From a checkpoint of a small transformer trained on Wikipedia.
Size: 13 layers, width 256, 4 heads of 64 (1 for keys and values), MLP 576 SwiGLU, vocabulary 2048, 8.94M parameters.
Architecture: RMSNorm before each block, untied embeddings, normalized queries and keys.
Each number is 500 + 25 x the weight over its row's rms, rounded and kept within 0 to 999. Layers, rows and columns count from 0. Numbers have three digits each. The size before them is the row's rms in percent of the matrix's.

# layer 8 MLP up, 576x256, rms 0.234, rows 500-533, columns 192-255
102:513490511472478489510484500454532496466490452499469547544492486515442503507459471520491502474468492486481517509523519483502526493494496501538469466535505494515502479516526527545433489468507512
102:470487487514482507466485482507468492521578492474488501459531498521529497515466483497490499502494538498493533495496484522490492487494514514492510521505519474528489518521458494527526545545534459
101:496484473504492512563477456519491513523489464480494518503503548526463494553508462537479461517486498452514499487491478491491494515528493497502511524515477518519523530494518524499449482512481467
102:490512493507533505482462477484480438553503510473545458528498520493488497497542501481472523489500500489479537527495511496510445506494523513466554490536523486504488558489497472469500503541530508
103:475502469485487472497512505463502476490471503488487523479489497522468501494503527492468478473512469494511513477511479514495521511523523520543509500490509500489516482500493499529476512439505520
096:517502497479526504514527527485467492504511508530493455506518506492558518516512495514486543526515497498543463497522486484456485469556515458499497467520523469501486514530505516495456460506501492
101:515502524528542462496484497492517513470510532505524501509487441447480517491536506498508533520500481510495551518464487502483512484495497528512443459483498497466522509518525488512521494490489484
106:476463501482496464462488439522521519563554483500461531509471532483482492503514531536475494460482523458485518513510496508535512499474480481491496524491482483534514473490546481505520487539506499
101:526450474475484526481490534497493476479499519455557529510497531485509478493501506501507481497476491461491530488460522541488502477476513498484494497463435507528477518459476440481508511501484506
104:460532506511506516463518480542485484545527495562498525488511483556446486475501491506550521468511502533475512528472562514546502509458500509517500520518495439452502466483535484487532509515491481
097:492527462526472470477513504508501502452501555513494522521492488475509524496542489485481504530485464501472495467529494555472464497510457493525495500522439516511491561485458499506483479477488468
092:501484476479523464469487497521490476498475535478500477519533490484523520518468485491536449493474502460505474458486525468488530462449485492462490543487509540523502520484481500525485480483506528
102:490461496488466525470458509487467490539470524501493493496492512529476531486485517496499482506529496493459540475468463497495486555512475478485490481563473491493487475530530491498492532487537522
091:469527498512477509535502549516514515510506506486438513484483429520494529505476508485504500506475496469465492506525513468484543483524485524526496458545489473517508503482540473495499542487475477
106:488506516520494511503507513439504475495519521525509495516476482483497500485447514478481494473528475515522519484481534522496537450491513562462495508480497506539519514563467526457507463490522511
092:475476447476526526472458499523539484522532550507468494522502480475497498533511493471509485454494526513556520488483515465493517467526482459522471478502498493508468471516496490478457460510481481
102:494490491530474489486464504518523492472462506528483464500511507495520512528526498510521538528515512494436489498518480482509502519475493464492511548497501506478471551456424460503515489503499480
102:513504485490516540494519532504501502532497512523509497486478513515507511503480489491541491476471497501493500491470542486469475459417523508518517522494536496520505491500504467507511481521507539
103:470515511504510476453551494524453470483467475529516533489501498510512513504513468478484460522444481528518520525493485489520460526500503485477478487492535475522473505496498496524503493514462488
101:521489529496501504495525514498500520487473479490534474486498482530507471529534482473520535505472509501509466544509472428472477542485489489476481466512502519490458536497456506474506499514481494
105:493499470500505479482480483488495535464520493525478474485554529477510540459482511523504498522506502478523530496491434522552519504442517458538505466486488482495477479499487545531550496489465518
100:463484487508515461502527440546515511511501486486520499523478474483524490509466471476513478487477494453499516465478537478462508487494506498520500515497482512509490526548520457505540519486499507
096:471438488472463508531518512543539537500521532511480504495521541495540486539533499513455469509486473540542478454526486511484516523498475478471509514503521542493459487462495464463476479483507514
099:460491518469547497511519471517512464488501490497492507506496461542532553487509540492483501452513512494474493529556525525540494494508476477513497472546501537523525482519504543505522508527507527
103:539524490494456490470501480494468533507526521518509480519496508498520530513521512481501453525482487483483469537428486533554505501509500456517479533486526487546495508503529520498535498442443519
111:530525506518491477505518523549472483480517523497512470551510502552495574495460487518491470498543511517518497521485481477517486471519506527563512497477504516516504476520518513441490493506501464
100:497488571477481464531467532473495511516522475528568484480499488510482509484489523513529508543510498491507500481490527519522533481525477498499492501471529506481497488499514519487469482490469479
100:459494512533508458494476541506513502534509527503509496487517492498493502529489510483506451528480538450517529514486519523521494534515527487534513531455505476515485489463541492510526492514510466
099:518490557565515505520492460493491514521515470489471501486486496475481502432491514485486508492475471494536547480512492479522476486469433456531466464521509495514493476524472543540511505512512498
100:500483518478511490509509428494485569521505476512478500525527531518524475446531532522502506515462528438534544550495520514507506494484542493513506478455511528491506491486484493483489456486466514
092:529557531508497504428540451476517531486484509545527544505487510504490477492541478519471501462503455539521496503488458532470483505529500473471522522497535487567529471509478487475538499486532471
100:507481474553501509477464524473485522508502503511483491444480493496490481485499487487532525448483524494451473489467498569517487513499488507497499461485521508485476474542513524500525465514529517
103:499472494519484513526546470497509488500505510497448516513498513515496503493497514503451497533535524474486482504485490483521506495507505484496500506486490486472525483495466513527489544513494520
105:500487503484528536539537479504513502488506454522528500527496524475502532531490487529496513504478460486438485467480492509527512441523489527470508479474512516543499481530478494534488484536482544
# layer 8 MLP down (transposed), 576x256, rms 0.221, rows 500-532, columns 192-255
105:501521473539532494476486516474543549514520493458494504534475519480525493508538514466528496463478429513498480531522488518513500506463505501490446496516494483489468441518492437518533549517504527
099:500544523499529485500499529475503498517505471526531484513543509473480500484485506528459480495564519540497518472494508503487512520508465477521505533495528512478451524481461523506469446548527517
101:513480529521497514506430488512534475486478511500455563535489515519440514543490500499520525518494490556525510523546430499548483513447514478525505479451457493529515514478514534529484506495519521
107:540511544501523515524482537481493528528492450510496545485473467480494487557507468487483494486528490456496501488511520490493468521474497517482542481461477546499538484474475454501516530499479469
105:463492457496546493520488512558483501485466565514537539503515465502487455540528524497481543518564500455520499496482528514508524484490501557475487510502458471524506547548499563473510490481515522
088:489496491478499495458479466490519470498537531505530483508523500525482471524511485477528515482476501481482463487500467469508451503522464494489459500507486450516470476509519526526489478424474505
100:450535510480559489516481482507515491473510499511484516519485463519503538543480504483512529537539487540522509561486545503505505561542484504481466488511511453476519499533482471494473540514469462
102:497521491454539525496516526490481490508505499473497538514489509525532463528547539495458490533557496545433491543516526510506528480479513511488521481512469520534533508500534469486479493523544469
105:504517484502479528466570503492503477454465498546516501507502550534492480503478500530488487470519520462518493538509497512486506465499488436464505533435481522499532513517486435524491530500497481
105:484498485535525501486463543547514480457437484518521533536498479522447518520547487491535475484485525541476509489491472490499492486471492503489473482503491455495504521505493500507494507492511468
104:462558504523488469513539517467503463485482518511454509499534492484507481489522539513479477525547487488433510493481475493551485487498470483492489507498517504482489528511529522507495535456500480
102:520511496474479491550512504503499492472540537517495524488479480487505482490487531521496498491488518481520477508456521497477519488501480504513468488492586476476467480525521456550483539494447470
104:509552508510501462547513502505489494523538502537489492508506476501486556505465524500506484512523509472516474493527497452490524527525489457524478505527505509527540509471539498464498519544518507
095:491463523527503512492516492505449496533564511501545488507466507495482518532447495526495513509481545535507499476501489457495495496500481487517493510518508489530506523512513522456526488493444500
097:514498502461489501526495485475490457487516561498517473504533464458470524506525495492546485478486495486505504507498504508498535433470545520467485476501500481524478513534557513518518497484484496
099:501513496486552546467480469511518492494493477472496548506478475502501487514446511507516501467478483479537519478450504532503491480478508483509469484490484497526477518499524535502511473482542491
104:500493447500537513510510518494510479464515500506525509536513551430529462535447497504516495489522484551478508485531520501482499535472486502488466498495509435496457534506487522505504517522499517
105:473493458515485476528509508508505509483505478540500487507498471484491548521486508495458504506513466501518516507484468518474476498491546454525521480476501480518457551518529496499411458471495485
107:490517472490501511490486509468452505506483486445540508518515493487505482531575512488518502506480499472490497507503493494493506507507488453448500489506506498485466520548485508496509521573539499
101:503477534526487500529564505501489490517535536484486527537506518544520420495500491497519456490492495536512503435503514485491445503476504492483477513474495497518518484527490490455504500506508518
100:486439456553495486511452546480522517481517495512488525447506469498455484519462493544479498488467510505478485512511515519501474505426524492514526499505474484480509507485497509524530441464509533
107:520487510450467497490527477472523512563468499505523475539518478529492496485456509484531461492525490510527489507514483483464504506489506490526486445470490488492502469462499500517521504502516487
101:513502490501495493488518467478502502507501495498481558521501456523539452517536503513483494441491529464501485523553509478458528515516494504500481490501508526496494520501497485479516501529537505
100:500523490489464536514502453471524513502507488549487508496516478513511502496507565521504472490464479468518513496508564485479512487516516467472462535504502497553501503480502539495546473492527542
092:524562508497475487498465535508501512500517499496475531518512514492497521492525514455499478517541521528528472515482480499487529522492532444499515504505515481518500511513443558503464497451516481
106:534516489441455441515520498514468459460532530475490500495516465515468547511481477507482512493518470447525505494516495526477492522507475490513487489531469533494484522567495505474493522543486464
103:472504490506511467486483502500510507522516512568513562493500494522507502490495486519544474485507474507506509545506556482491557527470497525485489471486477496528540473464494478513486514462537504
098:510425482449515485543515481479485529489474494534520484504519529483481488492550520506528516480478504468499519498479561507483520476496518531468526501516477494476561520462494491520507502494463524
099:508542465451493495532523486511501503544510456527516485511505525503506545518519481457482520487464433530535485537503473526467512437534529497475480491495491494468533532469513535481498506497518473
095:533511503525473520495529518501504506521488507490493506538486517444478493524512500520505514552492484480559519537476530514502480507526479484496527475457507521487502499499511492502450473426462506
097:520498522500499501451512517486504495530499550521515523487476510546490518470530516515510507508506537479499471535517502539495466492557470508550534457500501555514517459518489502477508488480541554
102:529504511516501481518476468515470511512538503493490554495454499480543518494536570518479491487504496546506494507474497503544495499546472520484518474463523496448520522501493521477515523516509504
101:467527462463487489493528463480502514470485526489491464543510505450482449482524526478520491457492466525498486547483538565505497462548482518518459497516514450459477477525493499466511492508487505
# layer 8 MLP gate, 576x256, rms 0.222, rows 501-533, columns 192-255
102:504470493540500419499503501499498451495528554479455486454492529508524470482494502478496491512484494443495539529450498517478518503541522520512557508500499516524483489488504507454523484518490464
106:484509487523564475509493509507494527488496480451489503549460500478433488479502494500518491488479504523474470474477477509523453521517490511464490510486498501492527491450535512540475529496476464
100:509518481490515523520532544495514559498488517500466489475501558508503498484477462498520473479515506483497498514466473513496494448524527477523482499475474506482508459488462472486532478492461496
102:469507512479511501488498490545529453517474497493513487515529476477450519523552511480485505512450522491493503528530505488509512506471511506481551508495525505474524518469499511493513526581452477
098:482492492498528543518489503495503494499505516501485497496522499481522503534488470521498476530538569504524491546529503466497472532534496457487499448485478489499491520519494497477480499539476479
099:509525494510543548501485468532492517476518491513545477500484487475477484457499503474493490511455495464500485448525514507470464494466478508511482512525543488499508515478489478489489533474523511
105:523485516502393506545494497470536513542471511479510438516515510498492512452515457475479478516506539483511478504477504490541542519515488481513530525470524496516475481509525495509481497517495511
099:498446499469499547492505475521465519463490464466513489528497546508501470470479515516506468488430511459494520458539493522500477501531534516499463505494491509519472513477526463501545544505507493
100:517482471501492489515486498484509517459497533481526504491536471489523471479494527534543474523461519522490458492474488465466466520523544468514533495492463496509450528507488465487500531492527470
102:480447502471498515521498522484486495516489507497453443490505525493501498496505528503506502515493455503548507488512517448550545490515589535509501510437504526475453468529572511471507524457490499
092:506534459531486497503498462507540532473515514455489492514487559533470496494497528519507507558525474490512466541502476515499500513524526501517539517498446489477475494508490499522532543521519516
103:545522484551477496509488534472498479536474530544471499527516488474529516504487530523506489462499512550474488460475497484501490481510508498513529483520523466495528490507505496478499476560533480
096:521534522482516485485506527502554551521513429482459504496514496533506532495553467486531496501496491470513503500514498468538484461517536488519477467472443473497521507484509525465494501503547486
106:496468506498506481490461498511519446471501488475482492514514523504470469536505518482447536522523491449511473537476497519499494501513467521490497504470530508505528483436508547500517476541486531
098:494505430471538521501505488520491542521514448502504477521499432483557487461433494484497549518521513512514522426508538457498526467500483511511513443486489515512487499535509557477470469505519518
107:535475491504461493448490483501462494536505480465569503508515530496483482497513507478510493497511486522483519510511529510485504445511519490504519477482540498482545495529497514552504430484529526
104:477505476468506483509511544503517522490506512541512487493504531455482512506504468451530550502499507492537505483446481534489525535493470501496511516542540471478489468505474506485495481485484539
095:461499509455475468503517542478500465503475482484482513511546519506479494517461522508500499491489511500488491479493496533491499469500482548533492537476470488492477508566490536522489530500537513
099:492493503492467491502489480475500496523528454466528472480468490484514501468499524496501494482512494520462478515477522484511518502485520526457544577491527467497507508466524517441507484487546511
104:479511482481472468506542533487507475517533496459510555532491476494491541531497545509486510499516472512547496522491527452479517509526470518458499500529488519486464494462477478481516501553504511
104:510554477492492449464522517476525477515536505500475495471503493457505522493480516483446511481506516506517505522502528473537527497503515498461553540509503514515460542586500482472510498496491471
097:512465495487541506479499496490513500498493465555538501532490489512523513574529479515509561525489477501562511497445503466466516506493505486490475513484485500480519515486519487493479515548529511
093:473477501482524520535486494509519488478494479487518507535489484490530518476486488494454509508508536547485487486500464526558499478465531541558505473503527570510536492456522512495467495536488460
098:503501504506480521472500512486522518471499470518509528481495510520468463489494477528504503500492467518511499524558489455482477484508484504495503479495510490479530506503548481527494530509496513
106:479509478503504510472495545494453550529512521491548482514481476528494509510479525532528512557516509503512529513473486453517467455509496506477506511495526512498463497502511469420503507502504495
102:479509500516489489464525525511523528469486483478494485530498506493566446487542486461512506513494512538455505456536498522479480499457485535467520492493506503489493510465523490491520498535483539
103:488508479505556480512527501495488468545487522509476472486525504439439504478532498534496511504504504497495472469517498499519497442478493486522516526499487441462512507530495465475522483485507523
096:473507484481538501473483514484503493489520519522511456491512525509523525539469460496495502491477484522503497533510514504496504534497510488504495541545512469469523488440521499504471532469514492
092:531505523509529525521522450480493489449494469484514518496524491469498476474508483488500502488495469540538477523446468501524496428508445476458545541501471464487493511491524504498449513517551521
093:522491466466517523460473453509478485502481543554496520504446501522564486467530478470520508512467490533508530498471518523480515532504526499466528530458524500454499521533527499488481538488495549
103:461505488538487487455511549504511490469503448520493502515518515499450533524492491474531497525510436491491500508472494484523470469473495457495508506482540462476512478488496530485557511488523507
100:512465501493488490529533466542564479497492499470514490504533451459519500523487494516484494547512506496524471510498468539484524505474496501507491474462500467508512510484449479466465520504448477
101:493458491471503510518528514446523473521493523539472497532482461527482502455516514482492503503498461465496486471484464484522466526561490514499498489431506475478528455461505513505538553532527501